config = dict(
    n_head=4,
    norm_place='pre',
    positions='rope',
    attn_scale=0.125,
    init_std_qkv=0.0292,
    lr=0.00181,
    beta1=0.9,
    decay_fraction=1.0,
    batch_tokens=32768,
    z_loss=1e-05,
)
Each number is 50 + 10 x the weight over its row's rms, rounded and kept within 0 to 99. Layers, rows and columns count from 0. The size before them is the row's rms in percent of the matrix's.

# down: layer 2 MLP down (transposed), 896x224, rms 0.0648, rows 247-261, columns 112-223
# up: layer 2 MLP up, 896x224, rms 0.0726, rows 248-261, columns 112-223
down247 128:50 43 39 26 41 33 56 25 55 29 53 43 54 33 66 52 40 55 49 60 33 65 51 42 48 49 54 44 63 46 42 50 52 45 40 57 49 57 75 51 34 53 52 65 45 60 56 40 49 53 45 63 57 56 50 40 53 52 60 46 43 49 66 50 40 69 53 55 67 59 32 62 67 52 50 30 52 46 48 35 55 64 43 50 71 51 46 56 43 51 27 28 49 50 76 50 50 47 43 48 60 50 51 51 38 46 56 49 52 61 46 47
up248 066:55 53 32 41 42 48 44 43 56 51 42 55 27 44 48 42 56 49 59 64 41 47 67 53 45 58 52 43 53 51 55 67 46 55 39 56 30 34 37 65 42 46 57 35 56 57 38 57 41 45 49 51 63 55 49 48 55 38 45 64 43 59 60 28 44 46 43 58 47 51 44 43 50 57 43 45 74 33 38 57 43 36 61 44 61 52 43 48 48 53 55 59 65 55 54 50 43 59 54 43 57 62 74 54 56 55 34 37 37 69 61 49
down248 120:64 57 44 44 41 52 48 59 57 47 43 50 32 43 45 43 57 54 49 75 38 53 64 28 46 65 53 43 48 51 52 59 40 45 41 58 49 36 46 50 46 57 55 39 53 58 48 46 49 45 45 44 57 53 52 53 60 38 54 57 49 52 53 42 46 46 35 52 52 54 57 37 54 51 48 46 62 45 40 61 41 39 49 50 73 45 48 44 48 54 60 72 57 55 52 51 52 43 49 44 60 66 61 48 59 47 36 48 41 54 54 39
up249 031:51 61 37 51 55 45 52 52 66 41 49 56 72 50 56 60 46 42 42 48 49 32 71 47 34 47 72 48 43 37 52 37 43 40 39 51 57 64 30 58 43 55 39 62 75 42 67 50 16 45 52 32 48 53 36 45 60 32 56 51 36 43 60 47 40 53 50 46 57 35 56 56 36 54 52 42 50 50 55 39 50 72 44 54 49 59 54 32 64 49 48 35 45 58 43 59 65 53 61 52 41 29 53 50 58 49 48 65 33 41 59 43
down249 010:59 51 63 36 57 48 34 48 38 55 54 47 52 47 44 49 66 49 56 36 34 39 34 25 59 44 47 47 53 55 46 42 67 48 42 49 51 52 52 48 46 42 52 50 40 39 37 57 60 43 55 47 37 42 56 49 47 52 48 49 44 60 44 64 46 53 46 64 48 45 48 61 50 50 51 55 51 39 54 42 42 52 59 41 73 62 48 64 48 42 63 42 40 54 43 39 49 47 43 26 64 54 42 44 68 54 49 48 62 37 57 53
up250 108:63 57 31 48 53 61 61 36 55 50 39 54 39 44 52 48 49 45 21 65 43 49 55 64 38 63 55 54 43 47 59 67 50 40 44 43 39 54 35 45 54 57 65 34 62 29 27 63 52 45 51 32 55 47 57 62 60 33 42 58 53 53 48 53 49 55 51 57 44 54 54 40 63 58 49 68 54 62 39 66 45 40 44 66 55 43 29 53 59 40 57 81 51 49 58 47 42 47 67 55 44 56 51 38 61 53 35 51 37 40 65 71
down250 097:50 49 49 49 69 39 49 56 56 46 51 46 57 55 54 45 41 62 66 64 61 59 57 37 43 54 46 42 55 46 45 46 44 33 38 59 50 51 70 57 67 57 54 60 62 36 48 64 30 49 31 61 40 59 64 52 55 46 47 62 44 57 63 51 52 49 53 60 56 45 53 59 48 46 38 42 59 40 37 46 46 51 45 24 67 42 37 41 53 54 47 40 49 54 61 67 31 45 45 43 47 50 52 56 47 76 46 48 61 47 40 55
up251 119:70 50 64 32 38 66 48 52 62 58 49 50 38 61 42 33 49 61 34 59 37 56 52 60 40 46 53 43 61 64 34 49 61 31 38 41 51 42 42 45 59 51 52 47 41 48 40 63 71 45 55 53 59 48 48 62 55 33 51 58 37 55 40 46 44 35 52 46 58 52 47 60 62 67 42 58 53 34 47 77 60 61 47 54 60 54 55 72 31 37 61 52 51 60 41 46 25 35 48 62 64 53 54 55 62 56 54 70 41 55 50 60
down251 107:30 43 57 60 44 47 46 53 46 39 18 49 55 52 44 45 61 44 57 53 49 42 60 92 43 48 28 61 55 38 60 53 48 57 57 60 41 50 47 36 57 50 53 51 48 47 41 56 45 40 57 42 67 34 47 55 55 44 48 46 56 24 46 30 56 60 32 47 48 53 57 42 38 51 65 40 55 43 61 54 67 55 53 44 38 54 44 54 40 29 43 56 77 61 53 50 52 57 66 53 59 41 54 41 53 48 59 57 62 44 50 49
up252 124:64 55 40 47 49 67 44 47 54 59 42 48 54 48 49 59 50 62 54 62 35 57 55 34 46 53 44 61 51 46 57 48 50 58 56 40 56 36 54 36 46 52 32 30 54 48 46 63 50 48 61 36 64 34 50 38 75 51 43 58 52 46 57 43 36 65 41 59 51 59 55 45 50 42 39 49 34 19 40 26 54 42 59 63 54 53 59 33 51 68 55 68 50 50 42 58 49 59 69 48 38 62 58 51 42 34 34 63 30 47 44 40
down252 129:48 48 52 39 61 59 37 44 44 31 57 44 39 55 65 58 42 45 52 45 49 40 58 51 61 60 40 59 38 61 53 65 64 48 62 34 62 59 36 42 43 26 39 48 47 64 63 54 38 56 50 57 51 48 53 39 46 65 68 29 35 59 58 39 40 53 43 36 44 48 52 54 40 52 34 44 53 57 55 60 50 57 52 50 37 54 54 70 42 56 62 52 56 30 56 59 35 59 54 73 68 53 58 40 38 62 45 42 32 52 56 48
up253 100:52 49 68 52 48 62 44 41 62 50 39 54 40 43 59 52 37 59 46 62 51 42 59 37 36 59 61 44 56 52 48 39 53 52 30 48 54 29 58 44 30 54 50 37 56 43 53 42 66 59 44 65 67 56 52 53 54 57 42 58 32 68 52 52 60 45 46 54 46 43 48 45 55 60 30 59 65 45 30 64 43 36 45 61 54 58 46 55 48 49 53 55 54 50 56 61 53 42 63 53 58 40 64 68 53 60 31 48 43 55 50 49
down253 098:53 42 56 55 51 59 45 58 59 64 59 48 57 35 46 58 43 45 54 45 66 65 45 76 42 55 49 52 52 32 53 59 59 67 43 42 34 47 35 56 47 56 46 53 30 40 68 50 45 40 44 48 57 38 49 59 58 52 45 60 66 28 43 55 53 47 53 73 67 46 51 52 35 69 58 47 44 63 57 34 50 54 45 53 39 63 63 48 85 68 30 45 37 73 47 39 57 52 45 55 61 38 65 45 48 58 50 49 72 35 39 49
up254 108:58 50 43 51 39 45 29 43 46 42 59 50 57 47 56 47 48 56 57 67 41 50 48 47 45 57 44 26 51 52 49 60 48 19 54 43 46 49 39 49 50 58 63 52 44 48 57 45 51 54 39 56 80 73 48 62 54 44 37 54 35 51 49 49 46 45 58 49 56 37 58 60 43 63 53 44 80 43 45 58 29 56 45 43 64 49 54 61 41 59 53 57 74 39 36 36 27 37 44 57 50 62 53 66 50 62 55 52 46 59 53 48
down254 106:55 49 45 53 67 56 56 63 43 56 38 54 38 58 57 63 62 47 51 52 65 46 43 16 51 50 54 84 42 30 71 35 53 49 59 41 40 50 53 55 54 60 53 45 70 44 41 53 54 45 58 48 26 31 53 57 45 45 57 53 64 62 43 50 48 44 55 48 48 46 30 56 44 38 51 52 37 59 47 51 57 61 49 46 33 66 57 47 64 53 48 66 37 59 65 63 53 66 55 56 41 36 51 38 63 62 54 31 46 58 58 62
up255 032:47 45 41 56 44 65 38 61 44 46 58 41 60 46 67 70 59 63 43 42 48 55 47 47 40 51 30 52 49 39 60 65 51 26 32 57 48 67 45 34 55 43 32 57 47 39 48 25 68 48 53 57 50 32 43 72 33 40 54 50 40 46 46 49 69 52 59 48 50 56 54 40 78 46 55 19 43 53 56 46 45 45 63 48 54 56 34 44 59 71 50 55 56 50 50 34 44 46 51 67 37 39 43 56 51 60 47 34 68 64 45 41
down255 011:43 52 42 52 42 53 66 39 54 56 40 47 61 48 38 38 47 45 52 52 51 47 61 47 46 47 56 47 63 55 47 37 42 48 47 40 42 42 48 47 49 43 75 33 45 46 34 55 45 37 60 51 46 70 51 34 50 38 44 57 33 63 54 30 45 39 31 58 65 44 45 69 31 60 56 60 44 40 52 40 50 57 60 42 50 61 46 61 43 41 63 40 55 50 35 55 43 54 52 57 52 50 40 41 51 48 41 54 68 44 41 53
up256 024:44 47 31 44 48 55 41 64 54 69 55 56 41 61 67 53 56 47 52 56 42 38 48 55 49 66 46 49 58 59 28 62 61 50 55 51 62 58 48 67 53 48 43 45 54 68 45 56 78 39 55 67 40 45 54 52 30 60 50 45 56 50 37 53 64 50 52 47 56 65 44 53 68 47 59 47 40 61 52 44 53 30 59 69 55 44 50 65 35 41 55 64 54 46 66 53 39 46 57 16 41 64 52 44 45 54 59 10 60 56 48 44
down256 008:51 58 29 45 42 59 66 49 51 38 44 47 43 60 49 35 31 43 41 63 60 57 69 71 51 40 48 36 47 53 47 58 50 47 58 65 43 46 68 65 45 61 52 41 45 69 46 44 56 67 51 54 54 62 51 46 39 42 43 44 56 54 49 38 62 54 57 44 47 62 48 45 51 48 56 47 56 63 49 59 59 52 42 45 59 48 39 54 55 65 41 71 55 55 51 54 51 57 46 64 65 52 27 55 32 60 42 59 47 84 45 55
up257 106:54 55 49 54 41 55 50 36 40 59 35 55 44 47 38 58 55 56 47 60 42 53 54 61 61 51 47 54 34 47 56 59 44 34 38 65 44 55 56 53 57 45 70 51 62 41 29 32 49 39 32 44 65 74 51 39 50 55 71 40 47 62 40 46 60 44 48 29 55 53 54 52 49 60 58 59 49 47 48 55 48 47 68 48 58 63 43 53 58 35 41 70 38 51 40 42 43 57 51 52 59 52 32 46 49 55 62 72 52 67 59 35
down257 111:63 57 41 47 59 48 62 79 46 44 56 41 56 55 48 47 47 45 50 44 60 52 42 85 44 50 70 47 49 52 57 50 58 44 49 40 43 46 45 64 44 42 45 34 50 34 46 52 47 48 51 42 42 30 72 69 57 60 56 60 62 34 48 53 63 51 30 48 47 61 66 45 57 38 51 41 21 35 55 55 50 46 51 62 44 58 56 31 64 60 58 54 46 33 53 45 59 49 45 30 46 51 58 52 41 53 40 64 38 52 57 65
up258 121:51 74 44 44 58 60 52 44 59 45 49 53 53 42 46 45 47 53 48 69 41 54 56 42 40 31 47 58 47 54 50 51 42 54 34 41 51 34 49 45 45 59 55 43 56 50 37 61 37 45 43 38 66 39 46 62 67 47 45 65 50 34 37 44 41 67 29 44 52 71 40 52 40 46 24 43 48 43 59 37 33 43 46 61 67 60 72 51 61 48 69 53 54 52 61 62 52 51 67 46 44 66 66 54 59 50 49 51 45 56 58 42
down258 112:53 57 53 50 24 62 61 36 43 55 59 45 43 36 56 52 59 41 49 53 46 52 65 55 58 44 49 63 64 51 50 48 35 41 51 52 40 38 56 60 45 56 60 49 45 35 47 60 54 37 54 62 70 36 40 68 52 52 51 37 31 37 61 51 62 74 60 40 37 62 61 68 55 48 51 47 62 45 55 33 41 55 61 40 43 56 41 54 39 57 48 44 82 55 43 55 30 53 54 56 41 54 62 53 55 45 52 37 60 47 38 53
up259 099:51 57 54 37 58 56 41 52 48 48 40 47 42 47 59 59 49 55 61 58 59 62 44 28 48 67 52 34 47 41 42 49 77 65 46 60 41 43 52 48 58 39 53 46 55 48 48 47 47 54 41 52 50 41 29 55 33 47 45 50 42 83 57 36 50 56 37 63 64 42 48 53 38 57 52 49 59 38 49 60 34 55 53 52 54 32 52 45 45 60 63 57 45 63 46 57 52 60 58 43 45 40 51 58 65 56 50 47 37 41 45 53
down259 101:59 54 62 53 45 31 61 51 41 52 45 62 57 41 57 46 60 50 50 46 68 45 37 75 44 43 52 57 73 49 54 49 50 50 53 60 31 71 73 35 35 48 63 49 39 35 55 41 55 40 57 46 42 56 57 68 63 60 53 49 51 40 37 38 61 46 58 41 34 50 34 45 61 49 58 63 46 62 54 61 43 59 43 47 40 71 48 55 44 63 41 54 53 57 33 45 42 45 37 39 44 47 71 64 61 51 49 72 58 30 63 41
up260 111:44 58 37 40 61 41 61 41 51 53 26 59 48 64 56 52 58 52 43 57 36 44 49 49 34 65 44 51 38 43 38 82 43 30 52 57 40 54 56 57 51 42 43 43 41 59 36 52 43 51 62 37 57 48 58 46 62 55 52 48 44 62 64 40 36 36 39 40 66 46 44 47 48 63 51 47 65 45 50 41 45 44 58 40 66 56 45 58 40 47 66 52 52 55 52 52 38 61 34 49 66 43 39 30 67 63 37 47 56 60 38 45
down260 115:44 49 51 58 64 46 51 68 50 57 63 41 47 36 46 50 37 49 43 55 57 51 43 53 54 35 57 59 54 67 48 43 62 60 36 49 48 66 45 59 61 43 52 49 92 59 53 40 39 43 30 22 53 76 57 39 39 61 56 47 66 54 49 75 62 37 60 44 41 37 56 57 56 52 48 57 58 46 39 63 59 56 38 62 39 49 48 42 66 39 60 66 43 50 52 55 41 44 30 57 44 60 34 49 43 32 53 49 71 49 57 57
up261 028:42 34 39 47 43 49 36 39 49 40 40 39 36 50 41 54 57 52 52 57 59 32 46 55 56 63 52 53 48 48 20 48 55 46 59 46 45 39 52 47 29 37 51 37 45 56 58 57 50 43 48 55 63 55 79 33 48 51 59 54 36 42 55 39 47 55 44 31 39 37 64 43 46 43 44 49 52 29 56 60 61 64 46 51 44 55 44 31 30 45 54 47 31 65 39 47 54 57 46 53 63 42 54 38 55 56 46 39 48 49 55 51
down261 010:49 54 49 42 51 60 40 56 40 53 37 66 53 64 55 62 49 52 70 58 49 48 50 28 39 34 40 68 54 44 50 45 54 33 37 44 57 59 55 66 49 56 75 67 41 21 54 41 50 50 32 47 52 52 40 47 73 55 63 43 56 50 64 59 40 47 37 54 67 47 55 64 59 61 37 37 32 51 48 50 55 47 48 43 51 42 40 52 59 57 45 32 53 55 52 44 46 56 32 34 56 36 60 41 67 33 52 40 57 34 52 38